config.toml
norm_place = "pre"
attn_scale = 0.125
parallel_block = false
lr_mult_up = 0.834
lr_head = 0.00965
schedule = "wsd"
Each number is 500 + 25 x the weight over the matrix's rms, rounded and kept within 0 to 999. Layers, rows and columns count from 0. Numbers have three digits each.

# layer 6 attention output, 64x64, rms 0.343, rows 0-63, columns 0-63
474530491519495474449541550444505486503484494454516488517498518453502467484481497509490479497492511477484509463496574538516468501517517508463490516492526492502453498537461531514507554511492563
498512479488524523460533497473584555519513480491486508548565468455502509504495457477520471492497478511493485489472488471513494468506524489531521560510506488488537461544527522499503507533502532
552520473459534477489482547503531533505506487454490480476503506539492498521481482500413518586524482486473476488534532512508503501529510512529514516466496546487499538494481483471493469491525514
495514490470471551513503515502529532467472511487522508533483504495522483483492487520487508516496463531470476485486513446532594453534503469547480485559510460483493483510463490491485511482499558
525484501497460498514500470494514503484492472475474488499503551491487527505500503503482484466516568487525516480506502505481519518539513501494541498503501505535499496535507500526519473469499506
501494501507525505479527503531531516502454510485506481525480488473542532534485497513482466448485504444511470475461467491518492496521510470521501525506543540484547508486496517514477544512481463
517530526486538485530452530482437495459538482551496502506498474537480514518489524497496474453507478531488519524547540497489509483544495516501452537464518459537531513514495532482490553461496514
496518511511509524486479507475482503480528527501476486500512500472498541530503515498477501518487476474522499496520488496509501487523529523500480468502493496463470506507530540499497494487498468
535495510532559501494522436512513471482463507471550532508487451512466461485516501526480501471520542508476491513545461520510462509513467503496475501529496508600486485529488544526506483526446478
520493532494499518519471509453465470510494497504530488519495486480511489506489491493494508492526506523479527458509510503503481501519482477476496470478548469484476507485507500541505480505515506
500485475517476523501510521500527452535488447537518493513493506475522456502470525527523497483480524482550475488467531523512483477501507504450492529564503550541484482524481478445506518474515506
508473456482492494520477490521552436495502504449516474515516488506484517489542503543525511492496516484541532499491494511520467512508478514559480506529504463492551495448455485493466502486496488
483507507512515520532539555506471477502497465521488482504542511486513504481524485476521493524486485559475518499530516512483508516503518508523492513502522458549500512475480525532523512531477487
539503521519460490522518490476508478495465495506517537515499485486499524507500513474547523569459451446487490498514494488495540510536437483456515492551548492513524522489491506516523490504477489
509511496505510493518569487484509512487529507510504540499501500538470490547493486534494495479489544528511423483501528524469543479493501497497545465498489493517516472516511493498471514534457510
486500512518495515519525499521509501500562549498467538521477515471527536473461508529508487521493466494502486504514503499500564494484491497504538476548494509505520520464507494531550489509493500
489487525525454483515548526495517518502536472492508490483499508465475473452470544513469497507481473495508517497507463510483459507537513491506459457502483523475514492483492514497493533524514495
548482482525491477519495512535503511501521538544495518498514453452472489492491550548505515503489513524467524515430503501463504485477452423462470491562494510500472482501442475532483496485515489
501524472493468525486487426516513520467499484500528488513486497483470502475517498485489495471525468458496487479519506543508460484492517459495496540465482492497486485455537496505540505503490510
476507496500518486525458513553490545503486489503521485519475495484497478494484500517509502523550475537465497441529491535517532517519530516518480469465471510471508515505499507470489502487502513
493506496481515542502480539518479562481481495508507504490476491470460479488553507472478509501480489521473545553489533535523496529515511471521516479500514488452478495485436515511476506532492532
447492472495550486528509527506489488541455514487482514529482509438495520506487511500477527470489493499438462495543463479498493482476464494497504500500488479501482523484484505484522457494535502
468545512494498488493439499490499482517498515489479481543496465480524524489523512507524518472496484486508523528505506521470473530491504485452496544454486527520515479454467453478516555497497507
509485527463533543517559489486471528516449537540496482501501515525516525495497504489476515529478542526495495518458505541512523535484477494501469542469537493520519524472490497477481518486534497
491455508544516526475496533497493488478518462462480497499517484484503512535545462495481507473495497528526513503516503465508475508461438506508542522493519462510514504487504540496449490526474506
486491492487520532540512496495503521482465481553497507483501481529494522525521529513461531484500468536508460451496501496538473483497531460491522473535499435485506464473487483506517481438501493
509517499501485499511526528509465471498551488510471495493476489485515514474535547538528502530479474493534527498470467495492451515508481506510471505544529498477479500478498501489505493495471487
494506475451525521522479515483507499461506538502513508504520525457483476513486525470509500449524511523559524477498491489501527506489499517503483507562495510517482477525546511503508521521506504
468509500451484527506483491490562451472479528479496518471480497464478467465526468524476492482525497494553534524480512503511533450564483426516481432448515494520499505470534459514486496523500502
503523494494508519491490521498529521518487472531499521525441448527456517561464486541479476514450485465467437531491485526508534504527514510473502466526540487509500466513485553481459532502480480
476493534507456516474524494495480514505529504511484464504520485483532506522456473523499485510503498505472511483554495495513499498500464508488490486533475488550491530515506496488557472472504488
439510529504512469451468497575523459442517515537523509526478507488556469518532516515530537449507470493506482537535516518521512493528440486463510484494523497508499467524529446499493481493458521
524519483506544509492522473488493529496467524512509475511476547523415494489517464504497484486512513507475534485524541492490489519489504471451517486544494526502528483478456498477526526472554514
508481494555503484505435549555515498493522450519491501492552523490492522498508515535486528490485531494508511484492492493472466487503473489497514477536454504492508523471487490482492479506451534
479517467478480493552431531478482503513496510491499499459474448506517523495509478510475497472512504513492510508528458452445543515515515516496497497506475503491523493500460532501494520518538528
493460507470491502458514508520521546500498449492469513484466512524495527507490477475530465535465475512525542503506475528534477501515491533515488503514507477530465491499507515498487489498488509
497500507481506511477490520537535517531523524485509498507514476510563483503450481479484507459486533506513508559478503493515487477517519492538517523497515491482479504466468471535504477518473475
483469542511505503494512554508489508519481497525499498487498485532524483534489455506507553486480494477506516523542547471502462531500489464526529481511488533507507501505498509482476516469484542
496499520511490493503486483486460506497495515441510506509497492497463476437487490529536481525503491485514501488525464505498501469502493478511520486549529502470481516480496530475469525522494523
516447508536519505566535475504470514509523503477512501503479459499475500464493508481505482537522510496523525478494503472535471500513475484490500490487469535478519492487535486470467481527487526
509499467537513491492520481496453499504499522472509484514533502483520521540481503520516427501510499493518511491501480530541508478508516529515483506512520501497484500484492474486457488458482533
520499510483523528486468502458492494467504487473496513513477494523558549504475471513461498521461496505507529499512509565494451474510495462478452583490438465523463535515490471505488526487490540
492489512492517487508502492479464499547512465519488512545504530478526518512455502504499503467506541461504515490501488502524486559495508483532489496499503512520513453462464526474497509488501524
493469500536524491482538532517511510510428472527540485515498528516500464505556485461507512517472511523504459438486528500503520491477532485489477514440502540500487519511470488537512495524499488
506456511518509517446512499529535538508534537549489479460529497480511509517488563473514499507496543482495505522484551503493472498519510518519535499530520464526500479529500520505513498466517510
468516411528474511498491475511469523522483492475478550456459490490519529480489473509473498476528477482479496528494475475517508489479530547525467526495483481521451494510475513488453537485507454
508520550507543471520498461466527480492518472539511496482537503513515494485490521535501507500505460532466494499540487496564479522449490496456512534492505524521500455490553503521504516512472504
495541520532484494541482512488548481531487530478509527494502502484486479533507477472492531502526470525495508492522465479557497501504522532503512521497536487516483449478491520477549521501519500
535512495521521518526509527497524533496521485517508512485469494493478495467535463486492503470494509472470518504493490508522487461501476546487475505499479500512493535514495480486526484496492487
493487485504485509473486486485501522510501541539510472459507499459509491501504500536465500462480527520549486504487474530492531496531511495449483477508497488516496499502528505514436523518513511
523514538512451502507474494491543505484519507459494526512524494497518501480509458488472523478529481488501504556409496491511502508484508495506510501479484491515487498543428470496516501534479536
492507557493514541465533473535452503509494496444459507472503513450457513457511483474518458488525475532527502563487514525519536489493473544465542501479488525493509511454526482493518520501480510
512498543493487523522518504479504477479504468514509510496470501503501510489504422478506489553522511492526512501507473510526517545509511445500479481465508513515494490491460452468517503494494502
497498505457469472502517467487489512486483514474512479508495505562551481513467487536510517494496519498525529502513480507505506538453486471517526528510479534469520520508525523488443479453489486
507488502493499467476464488539506480500511490491516513543482521491462457492497533481484446495515497518497498482483495531456493502500488502532489515471466458513499539471418485486488462489472498
514508510510524542526488504514460462465522500467517488470494459501524508511511521524511489535546515481492489504493498503522477497456532531487524524528498520535456515557466497485531515431472470
476454518513512513544473456501442482486459498470499511494504474528506507492477526441494492469527513473494520506490482499496505485506501464527595475525503498528482509488448504492481488508500496
521500502490510479478461512490493509513455483488509491518490474498475524459494503486514482461523534528537495486482496512555512490508485453483497496493537489489477492505455564498464480501510490
517493482448498516505546437489464486514499487502505511534450519478450514538516561497478519434503423520496503553489512530481500561523469533502529513497485555492495524549473522471503494516518560
506538517486461497515514447453484520468462496498509497513515446492566456490526578477560466492526444470491496436495482497473508496493486502564521513477477480509513464521536501505508494487495486
505517549482476532466537504498505520504457510488486499500469505493532510498483480505530479505507500532512519464488459534488497531522522481464472482485441499455484470517481495508507516544514456
500502494500495524499474466488502553529495490521492482471493547469539489488522503504484521479491528500534538525502465499499469537512548483511505509527498516571507501499495537523521502429518483
532521509479526505545488496518468525506472517505502512501496516484498532467514514499523502488504524501550486457499477484459536535537531502492504537516467517495511497452503475520483517524449515
440525515440504501471511508472525490501479547533480505556488501520537517459472471526520491462511492493499512456551541530438492578504466527506538498501489486502499527521463491499482464480482461